config.yaml
norm_place: "pre"
beta1: 0.95
final_lr_fraction: 0.0
Each number is 500 + 25 x the weight over its row's rms, rounded and kept within 0 to 999. Layers, rows and columns count from 0. Numbers have three digits each. The size before them is the row's rms in percent of the matrix's.

# up: layer 9 MLP up, 896x224, rms 0.377, rows 496-555, columns 112-223
# down: layer 9 MLP down (transposed), 896x224, rms 0.183, rows 496-555, columns 112-223
up496 102:529494522526443521512530496437513487447468517508510526510508510514478505525455473524484488477508485503496517509482509583552501516510506483522520481512439469520524471522516501534474485476502554465467495490519523579463581489502535495525458502494515491494490487535509500456509533543491506500515520542486441570503516552499506505490496497518
down496 101:507505486530486498462492455472437483469504439472474473503512528478522495540484506477448504511467476488508560492501557530470519495511500486493479494498481485507530466472492495503512508521493541510499496511528507520456506469535485498490470497495549519523490474536504532532466546464497505534500508485469470519491493495519518472500490518565
up497 093:494515490468502522489498510517507464481476461511525495488518510499508499501522504486543484515477525500535499514480542539511502540522491530519477497519523457494510441501512514502489491473498518502512539530486500468521509503545512506487532460521470525485557534519502502479486537473464508504521474490476498491494488525489486511528544457557
down497 094:540465517471477512475464536530513484524465520517530545510554475513506482497497499520492525485483491543528469475491509475509476479514493500528543485480503487540473480489478499514477519495519453493506510504489496481500458460507503517573483495547478524537538512479487486482491477509501492461511472538452482528493508472483533498526520480512
up498 112:499493547465468533498513540493501499546537500529473444511481561492508527555502502470499489512512519522533505506558488490507510491511462503475497452557518504489454503523448487476503482512529497482497480518513474515509513501501495513517494511520529497468482490478512474485435534549462484504499497516530492490497505511509544508465508514513
down498 107:506465470550480493506493579501509520541497467511480459498452522499503505497477493490506459455498510459540445514472532513523535496467493516474516517476539456496496497477444493501479453505455449509514485546494480497492533454545508497510512525496520453492495501540469538528499523513502533504479545520486495521526482483465529529458544493466
up499 098:500480477478518518498526495494472479504497502497498477533472501503485467474509509515504478479501489489506488462487505484475482486478481469492512539488459533486506505503496463569566500499474511496540481490535480485433503462554476477510475493501505479510496523499491537461521493534550473519521513529464469508492480508495471500497517517516
down499 099:503467470487515507519497453464504529529494509492507508518488507495486463456448539506519485545501453498534479505517538496484509452505484454436483505489494522519490478515486476529572524509540521484488501495532487485492490455478515532502475518493498531505479489466484488456522485531512471522461484494537540510489467479514489497491463499482
up500 093:512514550510536510505515500569481514505505471483519524474456491466512516490459492491546529520470479494488473498481504514472521477508489543500495478513497479512522505557532525502498485554549534468540512504514512547513513507487458505522471490493525465502522529474467520515485528481463446492450525533503490530517518528529510523498545489501
down500 099:518506508481476509430522425486515493528501508475466503495510514479491516532483504485475499508500529498505554482503481503498491512521496551476505504505488480498445488511507461514518517528512508494544485511475519523494509496516456498519475510499535517442494519450465506510499469493468504481473469448511481530483522484493453469443515506470
up501 099:526501463484492507507493517497501461518508548502511500464466550484553468460507525454480470520536530499513516496480479544482474572479470429500499533474496503477517523506455496499504472526526521517550503421464478490470515474479524511472467514535452546501494482511545485488510528505510485482527465472522499507510509524504479504499502525490
down501 099:464479472479488534515522506468500531454467522526491503501532501532514496471543540472443515512507516469515514499523481576487518517489469484493512507499496454428476505547479498517510500501514460517482485490468481526493530510532523502479480498559472480479524512459485463498533509487495466531491506480481486502516530442522549533513461527481
up502 095:479532451522468464471473483517466500501553512516496469509471538512517483498481500522454498466474517489539454535492531547488513540482501534474491476523529512497467495496538515512495493480500481467483528495535520453493490490499481500463560443524503496504508506466469495449486488493486518542465545520492488486523519527509513506490506458528
down502 097:522521522523517483513498431520471472504570501515497506495467489505466509522506521453496505495515537506499527507502523533486532503500454510464494510530514495493496516516449522520480521488498464527500489450485511440484482504480458489564521506495510463489518480505460483451489504507538476552542525468459505509505500516524522508482527473537
up503 095:498526507520524471492545536506480488552471510518462469496507519484536513495539501469511512499512482523538498515513463531543465491507505453460514519489523479477491491523494484450525508536518468529482524503484483531481532463537470525474468500460500513485470507494505475476500481536476495471535499504498513495504503518507478477528543511467
down503 099:492510488543471503495505439467498455521472488512535517549485516458495487512515466507492470473510496530526497524532529486502511518459486532467465499497466494486491542515495514463501497478524481472492520516476513483497536500513499489502478506508522490490507530519534481515511504520515481497468522542513512481450508440518524552533535521482
up504 091:495525463495509479510508501505487463550489550514516509528497517521508513497484502490469518448544465521451500514511470505473480466499454539495479520487481477475520491469468460474493510510487500496532501529511518497510514448500505473473479488524520505510516504536495512497481564494513530475489499483498549502533509511537559474512482473535
down504 097:491494464476530503520535454465492489544523481514484513482467481447509473522496521505507477521510509502480523497504497524518452522461480523525487485502485524495553502489476527481498478474529486502502518502527526551526497503533491515484507517492486536513526482479498492464505531487480569466476473499491530516464496487517489548446497534498
up505 105:525454492550472527499514482514524455487506505487531496528517485532478528470494501509477488484484504484478501514463519518509547447471548505477540498494509489542541536450473482472486520547520527512452481508478497518498503517517468496484469477531530496462520498526472473481494468492520521471498485476472477458514509542519476503467507490460
down505 105:485536532581476484537491467483492502498537473515531478503515487482473505535498493447502494512485498547474504488462514466459543463476522502496489529502484475488481509489520512461509491511474534483458476464539540479481489509524483470531522484511523511518497527472524518506530527475476487507547489527475472524530518538515519550470480506432
up506 097:551522537456471503460494523489505509474485483445482477558510534514509517499512466503492517493504496533490512474526477472482501517504487482513478520515535533510455488512510523492517492501563544493485501502528536504544529524465504527543476566512478489507477500558513492490498491467493520520498452511428534498507478507508461475477502515481
down506 097:481526485539466467530483474493507488435518483475500520515507499496474524469463481484468540506486519487506488531516498473467517477517434515497497490544518463493492489499506475489490483496464513524484499464492485533477512477515529461503468533483543437502488490530459450489531495510509520468524524532521484492492469505514535470493471486490
up507 094:510549487535528487476514516465534500480460464428488497500535430452519503498483508509469504519530497511539514472558511536487500501456507514525516468459487482491492508486462463514513514501465541523466498491513533484465483527525467593494451479520508534534509477514481523483499503499486520483505482473518476499490480538470490475527483503514
down507 093:463491493501483497467491405509494487497487505499492460496505504469486489496555516516490503552515501485491540479472432481478511483533512466498472478481518533456465472478461493523528475503458494493465488547478495472512469498477515499523516502497512510475473516510485514478495536502507532492502489486463490507493471471499459520426482483530
up508 098:488502549504484541449516527472520503495504530507507466440515515489494491491499477465537491472503483493494471503524488484487490514460540555490498505475488481479515478488507480516524505519492509533508489519486492503490459456461499466481502435474475505507476476544536519513519504500494498480492488503509507473548488470494475488469487527508
down508 097:533436497474526514526527502535479541520548476500464512515487518471498527462477468514501456491443530484504465522510523530536544491509496497514470502523443515516478493539506484491475492528503455496526521520522537494490509499520484510530512514494482560509471413513476486456484526504476505491512502530499490499477483485490511488494506484493
up509 100:440497490524525520511541503528470476487508487439498496503471511492514533500470446482471516525475501493466544515534473490465525466485548513510507519510471533495532514477490496497509489512495515492565492488487471526471506544538520478518488490521513506484489505477507510492474497484526451523504504534474505507530519504519560530478512482463
down509 100:456498494524490510509475479486506507519549473474531529477473517486511448519484497451503545461511482507502524525531497462521502485526535489492525522506502490486483497538527499515523502500459489501495509516444472510481488522494507518535553478506524522457498509516538491514479461512491506494512487506484466531541536479502562501482512513506
up510 097:512482546516463506478546528532501507529517507510453497501539516468461494486521519511510510514475499549519500511514495481498493464502512510502555481469528515481504506513514517534484545531471479457488479542527526499510505499517501478517530512524481476477516525529520474544470472482520477464455527499467465527501480535531497513512483537486
down510 101:522513527540542494529510464531479513434514543540487515511533500517516507501534482504497516447503505545515474482524450510480495477517518509555488477528523491454541459532498503517537527499506500495525522492469502524462499550500525526489516448490513506514488543551482482526472528512468497514506511462428509510521476484533510513512521473454
up511 102:526451522524511495550486498495497500473488470478486517530518470515460515498555530504455486418451513464459515490462505494480467491464483525524507524528472509485542532530471488487502486483508507497531492476444493508486514496487485538539483450522483471508519543543509484499484489521450500487494483489478492487499507488467504489497540482473
down511 101:494479490485556505493445505475493544512466446495497515520556548480505461535517500543512498508499504534485480505500503494529498463486484491524477464489459492482491510488506512489498511498546538471505461505476490545486469555501518513498493506477567502512497530507465496527502483481483473485506505538494479522509515541483465470476540495470
up512 090:509523503526510542524505521479507497509500515485488515476512492496537494481500506506537518516511465500485503520518517498528485531464477516489522480509533498513502477503487442509437509462520499493491505552476536496494500531548552497479476508469522530474457502480515515496538491490514486499520512512521487533461452498493533499467484501493
down512 099:563498453519549544479517467496511524493522485497478511482438501501527505438510502538540510518514525528545516504514537503497499492495511543524509483496534537466509465494491437479445522478498505560497525545517488472509467526509504512499472495479501483471470468494505476518437536468477548511493506491498489500485517502516501489509512457493
up513 103:501484550495540470485497502477498479481528510542517479513513516475548489536488489479501447509475486548487497528450533465474520491495491490472494545515499455518511500515511531500526529506479467544515518516490461488528525468539460510488520489509494469486505504491519489519485474529480533509499493512506492496548494497487483508493523441485
down513 096:496530506495536483485472474459469546539491492490454523505527461469495488490520496489489478508516534469491543477503523505497492548507531537495500529532529482470533529505509480483503477468494509469503490512488516539555467540467492496493502505544529498523469497528497495540549527505518471498518539475515480470465489500517510498506514548525
up514 087:496549503528497501473521505493523503511499488519538488495510496464544500494498506557459520480527491527482527514463497519464501514460440496481506511476522513457526453476510476489492489438480534506522499506512500458535493505491508474506499547465482501539515475505514496495508512559498475504525529501518472494495542536497486480507473494508
down514 091:493495510511484505530512410492523492490534495484499521468418499512495503477478509532489542459522527466527460523430464490546519534491491513519501511459551501491466520495501480484494497495490520519541493522496502481528482511506530517477494501502530528487529505483494477502473511520496503475504531471507501503494540445455486442463517474519
up515 101:533508493522497521492465533528540502503493483539520483499541457491446487529518492485467480498532509503461477474511492512463493518466521465556504528490511485477500487508523500443492483495496489471541461517467465521504507444509495462493459523504530489525501493510494442477502522527505485494531521542519490514526509512523524517520463478541
down515 104:483555506495516480504509564532493529545455495508469524493504504475534486530468525513506536481493453469500497461491505538505526489516538494472508513517473489522513473472508472479554511520514490527532496479453523529477484481515482524494460509504501510506545555489552463524517474492478472528505544510514505516454513474499541500466526512525
up516 106:498514482493520496472474495477475498482528509513510504524540511509510503473480507471514537492466503508514468458462486477489500467520560484481511486499488496538490490531530524531539502494490547484486505532519478512454540492528478503491495511506532449505561510500515559524482494502473492532540463500461496456509483471492492547441526494461
down516 105:494483499505525480480476520459505480484477477458477537524533501516533540494482526507506559512493555505472493508509522455503510474510532503531493513528508493536488496493534486498492530471489488460503484530492530502480514533506490504453440487464523442492520470517531472510457470497509463559514470511500472539462544440492459517487514540494
up517 096:501496519501536510488473492477495484530511491503509456513518498519501492457457518537466532501484503529453517502486496524474495497530538494481474493492542502455486499477534484513494460507490498498490516542546489520488468514479464494538491521491520514453477538513515495523520511513539490538506533528504515499437515483510483483562456440585
down517 090:482480483499500484494504439519536538532508467457496493475519482503477517473488544482496465549477452494507466491511486475537564497492532432520497473496546506462510493514483507511543519463474494484485500485449492536542526548486525499464510495484489481496507508500488492485497515498524513437498471441488528517533468466527470510507514486516
up518 108:532567494467485522502491525497480440486531493476543528507496474498473486474503460564512500493506473516444502480467493539512489495483488486509511513536536526485453513491529491518502538502526546543509515490508438530489481471487554520485501510512480458480529471498513538526478524476525483480530508495494483490475516492480499505493548498478
down518 105:499507466491499499501474508483493483502485439504468533522542471502483475528466475449496462513494520493440474523499485505501483471502509501515498538546512523476467526477478477464500521461484468483514496482489468536543503497518482499515484548528523472491511496445547487533507500506501471507483499534462508478508528524494545471539532519507
up519 098:515468519485481501477481511473571511479513519509473508516552537486490516523521475538490492480451497492507500452489481487451491505504528533474504518451465505516459480530482500524491508485457489464518494473524534492505572493519507503513509498514497501494513470471542520482487503529486475498557507481505442502496514509502453503522493487485
down519 100:551507503526502487506524505492497507496470514536498502476506505478465493534475503526514477524498513470486503460503509460516461513483503479549460505445466471528521458522504470477534486493470543487504538479480524504503492508486496503491491537540522505484482501512515494521531506551473498443526463484497452438465527531521475497522464475458
up520 107:502470504509526523532505531548528512494467481527507526503533505520521467525490499490550517525509505485501475489514472498530500502499502461504493502495481518492538471504490471515503510505450458461532493495469460508490542446522464503479497481508501540513467463489540474528531455511540499482496487536477478519466463485506525526523533479474
down520 108:513505523491484499512530512480509493480485509504460505482483480537463476494512488494489515507518532472459495502482482481508518510507537539511453520510562526521527488525489496497472475475490469489495481461492450507507499501459486513486487463509530489464456533502540498496511458487521493528521507449473535534445504505515492486502511537548
up521 120:497438505520518500537527489424492462497481475465521505481514523481510475474493475500514486506537498506497509457451533503522525521497514506507479507538509535494476508553506503489449489442541477492542509514513511534499519521483489479533494464423478471452517523515509570501535496494468471467525477495466484507456486528513469483523548469520
down521 109:513506482487509420495550504485482488505505501457513468478485488466494446443491497529492500485455486491511506458467532497491495525513512463522472500502508444479476517527446493468505496490532485495491491486521484504522452511509521555463537505508460564543505490486523478530502524476485501449439510533487510524492505548520520507521538503487
up522 104:468472470544453514445485519516494477493495513458492472486544543522498503522515495516495500511484521546513527485494490516503471493509529552499510481519486491507501529460481493474478481493467516510512516511516528513506530500466519513520470471501521499489537500475524476468489470488470453500453494469482524484444505479512509505480469478490
down522 106:493509482487493498481478519506534506503542476478521509515580493501481482514493479496493541478512512546475447468524474525509510526502547489487510512480486474479504514496518465489540490469485480479543528504525451559486500488500479537511555497513482500544491492555469467454472486527533480504474459497497517495519492474476526461468475537523
up523 107:496507541497513463499527512510493460507517550513510551509479526491528511490517525460540464469515478483521495521481509455521473516526490558533502559476550498500497503439539487515496538542490516523512485533452473533468503483506512497476462551513478487479516500461502473506505492511509509474485465475476533503464504519513484488512529501481
down523 101:516504481479491486501524433507513493506516500535505533455517502489481458475519533478531442488443446486479530488445517492516519479472507473499505454485524500514504509499502507503513499529488475525471512470493492470542442523487503520479483489491471491537499509476524522450497490503479549462505540494506505513491477526491485511473494491514
up524 084:443532490528529487499515511491515489531491491510492494516506506461461523491479528485527499519497536494487479512508507544534490490443464497461496520502518501486510518491490470472491479497521468505519502534524535500475505503442533466530508512471515537567504461480495529516547472555525525552511488511495501522500478539486514528505489462498
down524 093:495501460532485492537520417516519516496491562513483481493438516530447493516490525493515496504478491496442518490507507506494475506483497477479542460522471503514544517490455516524436534520479531478498555478501470502496493525527487506543486461502515591530517525502496533525492511517485524528462524487505481486503480518482543477477529483504
up525 101:464519468506533530478483505535517490463517472513555508532539517529469528514512520468507496459532511527497481481543524502478479497562471514510500495530497529483514477470498524507544501495509487478490469465493494535504531497515521473487454502507436513492547467526473542531499539556446493447502479533527497520537465509525498505494525482476
down525 101:498494488499471510509482474527475522487563467517524530503493474464476510516546471501476492469485501541483540502511497482494515501511493512480495514495503453538509496478499537496492516516523497539495509496525502467478495449492495465465500539521470545502511448507505503495471483461514568511544489531574470486497565433496537487501496499437
up526 092:502547467491481511474503491488548494531470485480507530550555512489487509497461440487502505480517500461525512429508522496514508485513527498485534493481484546492502514497493503511515495526551534488461566488504482476533512559523464489509519475490491539504520493497514501470527540480494474519490518507502461487453535482520479493488441532513
down526 094:484487485515503498467495543459484479495451490473465499497559505500511460449500523535503460541456456525521483544492535537464494530489502525485486481511521494539566483496489459519480481505519488538501521461491527480465522519495519534491472474447526518504454476504480476495505489494502486496560506479517478529481489472428501502538498523493
up527 112:518483509499516517453529512450504496522535493495525464482545505502504455532484469500459492492510500496513490472466427474423527482501483509465495462513510510477458501483486521500474510501513515531483463518492536517479502579449483504459464481493509516491462506488512496493497491502511453492471477501475524521520499521464480494511472506532
down527 112:505463515555527495460527453523479498487477522503499479503503504497506450491528492505495500512511529509474523512485489489554502475471475521521518481529540507496464496499441484503499528475491494495481521522479540507493518535495470514494479543482511470515490513527516489497481476453513428465469464554500495509522482516494487487522526489540
up528 104:493498540496552463469480548484487510488546491504471529501455497494517490556507511490511484513507495512526525460511469480524470483494480495471490472506551506520473492450485497506519512488484428495454548506569479458494504521499489511501523533544500503511563511520526509489503526494521528483540511520521490540493467467541493506561496477496
down528 104:483518528498508499504549485485485522461519439519459477504498500483452510546509475477499500492489491508526477456481481458548505505510523485502493497488498534538494494497518456504531487472454461478509485524465531528506437519493535482466501514495471480505450523495486506526525528480504522486527517463545540540517466472501562502534471452467
up529 099:479516524437505514500492510537499503510506492479531505486501570463471466501486462506580474542511520527482515504497529509511523513465474548503511493531479491502489516490518484504529494500512530459515500478512541537492516497489482519519504491492505518448494487521519487534487525516541486511472525496507489550466526491551520532503515507495
down529 097:522510473490495422499552483535476501513494500491555502467493483504494481484545497488550520561512532522454467537471477561476522469509529461498506515505525490471499502526428537499490543488460503547510504474486487461459503501469498549528502497494525470528526508472521475511516514506541504529482502485497493506474530540493527527501493506505
up530 087:487465473500523489522502486484486476507536505469509538506475542504448459503496521520529515509534493488536503530472479544530456518468495452482504472493520524447503527535467498465501464494482521450531543489530500484544522476568462478493479510499506508505485510475437543485563514502512520503495492464468475495500515525502525512521472515465
down530 097:478523478527497472516507449530514462504485491512474525560513500475454456520503541505521486475510516527511513488489501493511531480498493484477520529530489477458491488506493491524476518520518471541499481508520490494536501519520511503551499440477522492477470483462451471507496549455461510486534489533465523491464493502524496527488552518478
up531 111:518476487513496469467511526565516470480511524490522477482486464467484455505520457500509519488544515509498498500478494513534520537492469490514532508492493538473480512487517465526480517535489469513495479467503514498478459495479522508496487473525493485495500495537513516535494490481515498495477460477482424539543471512518509527483486493541
down531 105:505490500507485488512493556518497481491449494508510479476470478527468455511550484502519536544520499531512479525513507480512489521507500503538495497510510486539479453545511483536480467483493521506499497471469520533491536479519526503535455513474447508504498462522499476514510507474473557481507498495488489495550464492461509512525468524429
up532 108:530489497545529497533488511519482504501502490513460491498509521516501483558490482494496469500484506485507488476521495523449534444490456525523508496547467538521541482521515462488501468478492484466498499494510512476549479477512491475509488517500490518522507530471505486519467525485501521536475498468506460551461476480508448504486523537530
down532 099:523526464484464508499494548514502493511518468531473524511477480536493504532466507483500473491483494499511464529463462491473477454510510500526499523484546539517483480510476492502503493492527473439516520502490487507500467493480512519482521503521513515483511513478494485556492524511473505503533554502504494500456507494531507515498496458486
up533 117:530536489525492520514529515512434472461510505511533482512537521484511505533521444508459455526505476499461540473489489531512494519523479512475508464540460509511488473543466488504491485534473495498506517489486514525505512503508505475522478484491487479513475490517505531533524521462542454515509428477466528523508492506515485507489536523515
down533 112:515470477527502512507507542515453495487466532505498520524516492476434543492472467486530481481496489460480512506519477513549487537498480533496503471517475490525494517477525508506505525511478494499504498512483462510480488528484471490519539473466508478524505481502511512533493549521474496515498494511481535543501494498468512526513506483510
up534 111:482534490497496520499457505464479517540497474490472519508488505474482504477472487507511512490528523493492476495503519441485496512455499526508486487489547520506514540508484498526503445457500540506526466493468453491474505479471509455528504525518511516484500513524486511480480496452482498438482454509528546511490478508452488526517494513478
down534 106:518458505498547466505464543455513504485507487490500487529481506487497502512516509524509503515502433519486491504525495495506499496517492489501502483488491491466504462518497465450516476470524506515443526420498499517500537493481455508514503487522509503476484499541523512490472487458494492528454498497514555515485498536474504539476492540549
up535 104:482496513579492549497498538506498512547474488480515540464519488495515463511485509461478507475524461478502523511517479519521543491517472520500487507491472488508456470534500485451493496494482508557460527480501521497516435483502522467541467470512486441534513518512514490506502540488550472499498491504483459506520434513565497522492519493509
down535 100:483520521551469516544468520527497507532491518503492537470493525491503493505504499465486438499526478492459468445491482511543469507508491513492508523449501503484513464476499522485470479453493496517495496484544476439544494472480525488495524488512477530492490473538523488505465489479500480497493484478476464466491501519514451521496511500479
up536 122:473525543526480466482523501432474512495495498483493536485455469478515506485520473577452466539500535486500549551508515527532519454489478499498483462485499511519494497513476522456513479459476522530490505478516526515477503495547500503515489487489446484534491492493562474500484470489504504483493513481506525485472518514505503504488535494501
down536 108:462539564527480482496494432519471534488479452478481447523492517452464479497493520539474492512520499473492477489487501499524497499498522494520491500487515480488481490534482488493538469467500526503526519486509533490463500506533557521523518476455486530552511490500488455521499512495476572525472517539547496472504468504473505490463512497523
up537 101:503502516542566458513525502504505502502518506512533514529509503510507503474564491480509489478502467504502486509478521483498555474519473515518508510498538523476504518465513501530501499503516496487512482524502451460490519477510515498463553533492540475483508531462514487492485465477518484505560485500516543545466482531484475490501518526467
down537 101:467544543515511473527501424496485504480538503495508498508528496498497514511535512445515521507478499497524500515469499513528509516450430516529480479495534463480511533503504518493503467454515509502507499504512478514481486495502500497547539481531540481519495492495521491515510465489526513478507524457514556521502499505443483472506528480468
up538 099:509484524529493465456537531518525490475550532514509478510500493481538488517516517469509546527485502490466470541485504451489515463536537494523508490523513521486542457529489475477461506459517504498518471512539523487490471499521450508470511468479518497478471504475522490486509509514510520534513457496510493515467454511514486520480497513491
down538 095:493508491519466452495489452471509511485482516513479474499514480526459494458505491501525500546485532496531486496517507504545539528523477471506508464499478508501499495486458511504517576542495527476479439509515465508538483526500484475515500503493506505496492489533512508457489521478493509496491468474521530507495523528505493482507505497433
up539 095:468470486527488521523479460504480478514486503494531525513492457476496496504463518480556478509551533501541486473487530491464520481517477487519521457517495521490475508503494478474523481472514513500514550535509493476513493474460495464538503489461541498499520477493521492489496504546530543546529541508523534500500523521532496518506477494469
down539 088:484515435461469543509470441514510490517486484488497469542490500496520450524495533492541517487509498517509497500516512460513485470509477499503477500559508500500500468485486513478481456505498489514526502543529500579496457498517503499461531454429495529483484459548488481491506500512505519482466470526496479504507477479492466507526480473457
up540 090:478509522523519432490528540494467493492540495469485499498509435494497481479454527485537475518519529505490500488503547494430507496532499519509500521547515498492495469507530527528433525501502489508532508490500488516496528516493512484498482505497475470527552528514488507504523539518483487489564474506513516510530521522485488482431493516495
down540 094:463467520480538483490544518512500468489475542522459481482489506537508467486525502478503513509487477521516468513524512504468505507552540499509546508504535493516523508508589503465468529514518476509521479510487493526529495499478482490542571492459527475478528494493548518522466519475474464461479544493523514508509499497469491466532487497526
up541 092:490484499507516519563473522492515485488517543502507506553496476481519484492476528492533499514514513478511557470495523481494527532499456511516496510534531519500522506506456500487546513554512513484506537532476507493464518513486472544483502497497532489510556526496498510477479559502513493508497547503501495524513531471500491504497537494482
down541 089:491499485494485468480474399521544473497513519488510556474541471506483515426493487496504459459533490531507516482487474483487518515500486454467529491479497471522479540477492496535524476465469479498541493529493448480473489511503493462503497536512489474497474545508477476465493492484497506484490473460523515513503542426468487523509478498552
up542 100:484492504489531488525493512505473478522517486476493489484481518504516530504498485512495497521517512507533499489453499459548480501501485468530502557525522530543492480514497544519529518532542462505472501501501539491493499477493563529511531500511534495526528519495503513519535515484531480503467479460485492510447482547530515467529492489463
down542 098:502505496474468474507492431484472527459501575494503487486520505493495509486539523491505515497487528470527507515472480539499468489542506494499508548532515457500498509532504473502524514493485464481513465485511512531548486516477506478511481457574490518540519469515501475465448517559519538452450480486501499511516519515486489499504488454472
up543 095:483485502470464474508495505532490492495504480483513528563494517489480499512508532504499487481512478495510517480514487478476538488483502477517554519466478513466469493487452495498466476500480523457509494491512563495475444465483530478523518456492476463474466500510504477476513480522507501513491510519494466521506502506532486500475537488472
down543 100:482465536499526477503493443529515492502481481535460494503529447509523512510447522510492468472494521537475480491547482475515494530528435519497504534475516462509514487443525508508537490478501505465487517466542472501473464477477473499533551476525474433499519513528511503526487520563512428493479523529535486496486473477514512515505467493463
up544 100:497485537529503456494474532500546477496507488529489460436488508472521557549476499523454518480531498510505482502510494470475500492497491512498516481425523546513483506503459461506496487543507509492466477488447456500500524506533471552473497526489501493530498528456496531448527498512508484503521469482531539468461570499533483491474513504487
down544 104:523512525522520481520523515510507485495499473475473461485481483459549489497492511548476533480486493512509525540548496485531495483491476517497526503548551511505519548542520492504535481500467499478477462474505507496496517499509489502519527536518557508472469487431500511495505509514522523521433510490497518533528521535549488521494477477508
up545 100:523517465575545486510470520534494500492506572551521492517476476532502531511493489537481513488524478531515475526509512478539485507510512475500551495506538499508502521507513522502510489502521510507523494484487508508482489479493479521494479516467519483470526489475449500530536468482542462505519520485499468509513470494523502523493538546498
down545 100:474528541499491459512529549525517471468519530529507507518490496493495567526492502496479536501510536521512482451485507500468517483511517484550493465473515506497502521466490483461497433519486527478475502494499501489486490484496517486518474473521488483489494516518524461467478508515519459524510462522517460533500530469489509519516467492495
up546 101:498517530508526539514519524488522476487452499469518504516459512517561540523470499531477502493512457476519513505481498492495443483492484497488503490482480525541477500472458477545490510484510521508456510522488541506545483498521452487492475487505494479509527499488479467505513529502520467474547469525502498476501555505490509512504505498507
down546 104:528475536501551530488544486523487501490481508498499511520516496527513541499504536495476570500503546509552513508470496522488439495478469457508519502487478483513479498481504503504515489525508527507474526545497472512498471448529504495482472499484533479514514456480513459510505500528503483438499493523537489517470489473471477492491509492487
up547 094:565519549532508509482489517468504489462506503483498457506507495539451511521443499455509535521518502498508485498517535501485481485515497444538552495528483484519529557520496492495536507533517464505502510524469471458485504468469495468489472496510458440496524460543517503488494499473469559478548494492523493511508518485559529533527506516508
down547 096:498511494504503512484526443519548507511528530513520512459571474485510470496509508509474458503500526534507515517502525493535479519491464510512531518528526484476512517547562483509474530528534510520531485496478508487488522531462469526504483496481499482494476402497537540522497517540532533493495485481458507540512481496494492520529499492494
up548 107:478541477527542472475497485510478521517526467562565508547532467511525474472509470502552522481511488491497522536502525499493505487515569475494513514451434489503521502500511498463489491497500503542532523474470491464497508496496520465478503503532495483523497534521467465518548528521484448497481490525495453505486489519495498506493521479528
down548 106:508488484488503491485435462520493492494536429520507517507486513528529529462513506514522477516459511520531530536522490489498523492525516535521509572491498502476471481510518464492515508498467485477485502484536551481545501490532563532490510528519497476506461529540518486480491507516490495481498488478481480535518527573498486490503503518506
up549 094:474487502467482458478490539456490507485503527488444516452477470498484513462496497497519458469463513457527460511548503507520525497498508481474502438491518523497506482503496484480495477488505492491458530515561522470504497515528494482481513442519486506496499470483503503462485524538487485466490524511533485507482477508520488471503506492474
down549 099:519486515503498484472504445499489507516512508530488493461470506515491483566480469521508439505510491503454519502500500468531531501503478532472495471471514539508483486502530461531512504531490478520525482532513505525466488521502427492526498530496456495535480476560496551526516478526497515493524459494510505509504467512468535499492488506514
up550 096:504494522491530530511485512483472480510491473479467507510482496529469494522501443531493518543485513423463495469484519481460496535459460553541547476514464506488505523472504511501499497500469508529503502540495505500491485547502521491536524560541529495507480482536492524550497503495474521486482537473509489504521557525503533540508503488530
down550 094:519518506529531541519519478498520504513467464499508516480554524527499524441507515509505518489503487439484454502515532554485527497525476461507540494468520500514547507513495530543503516516499485502506512504541512534521524523519520475538550520480513479507518498489490489496508517487517500513499506529525444486467522482446486437517485488527
up551 090:495490460474499528522490524480487500483491521513529510526509526516502509510499572488505462501491452511459530520441496550543501500499476514459514520443490524490514477497472516484511514494508499517557503505504531447505485509547477487504527456503491538501489517489499538495485540496517498504527506454480471521532522517518460476453504526539
down551 098:514523473486476552462506482487434507480488529522525518524477487523479493503507494449511500500462515487476499522463484505460483457488463489485482505513520484504475524480513486523482534521517478497493503517493536456525496478490484486549550476505537472500532503467535477469513526519486519488463479479504471499505458523503443454510497484530
up552 106:473505494531512510469493525504503498493443513503527515490534493530491497483499514480513534479521530455525448516494553540484498491475542500504514502532484503445483523508509523489510502520496491538433477438491534560531485478516474494493471542496461489484479501492494478503517498482487520488500488490511510511499513486469450485515500529516
down552 106:500504483515487506479526518519562525441477528471462497482481535470482487484543504498482494483520505532517478512485485499489514555513521508475459543529514530497526511538506475523464487446517488515556511461520516493457492513454527491510483458494525529498505475536448485474477475510522481485508489520528493495523490487487517536532559508543
up553 111:512466491457484487500505505518486478530535482491537473518510497482526518528470483520487525496502480519504510507518500527533497507504482501493537505546534489493476519519503479513502505533486557492489485508479467512484500543470500473507499513512530547527519494464502541494518472463496453509513483487515467549500480495521461508494463510523
down553 109:510489517497476521512492506525505542543497506495514475522534533483502456483479457519516523518523453485469513502478509491501520508533479507509506504465459544508476528489492522462521520477503553479510487454477518506496490478491536483530489488500518523501526490472510505495456495533499491526498521475469505489518471476513462548488475483501
up554 095:513487499518496536482506529505498503458502488524501531492492441524495486457493500494446495530508494461500471457502503509461501533500473520514470498452503507524472513500488516492499489453483463504455502476492498498514525567488560530487500464480503513532501468497448491535481477463467453508500455497471482545488474505499523503488463506501
down554 102:492515460515512478498501422494526539497519497452469547541527538501461499556495534529474454497540465525485496453524528492494494494510541492459514512482513501534514499517516467507490443522499503509517452542531486528498484498500500470469483491501478501508489446517501534537522481541514487521507528529532509453507539494478513538527505485514
up555 101:511465537510501512531513512501536464545502510497502507525517507470507512530528548488526495496528499484516495504482470463533421533497465475521497502537530526476478532431470496539475484504516522496498473520474509505456491471496558487501468557512509533546501489466540519476512490498476487506468495516538547509492533447477493532481478486491
down555 103:516544499516484484476509482500574486488508533490530503486506534517548535507528542535530497511520466519490492477489493496498511512554508566496455512504494490446496547478504520493507511487487535509535453478490516508516534509463505514504458521490489462496524524523517521500549476494503519507469491524563524499523486486519486454526499506487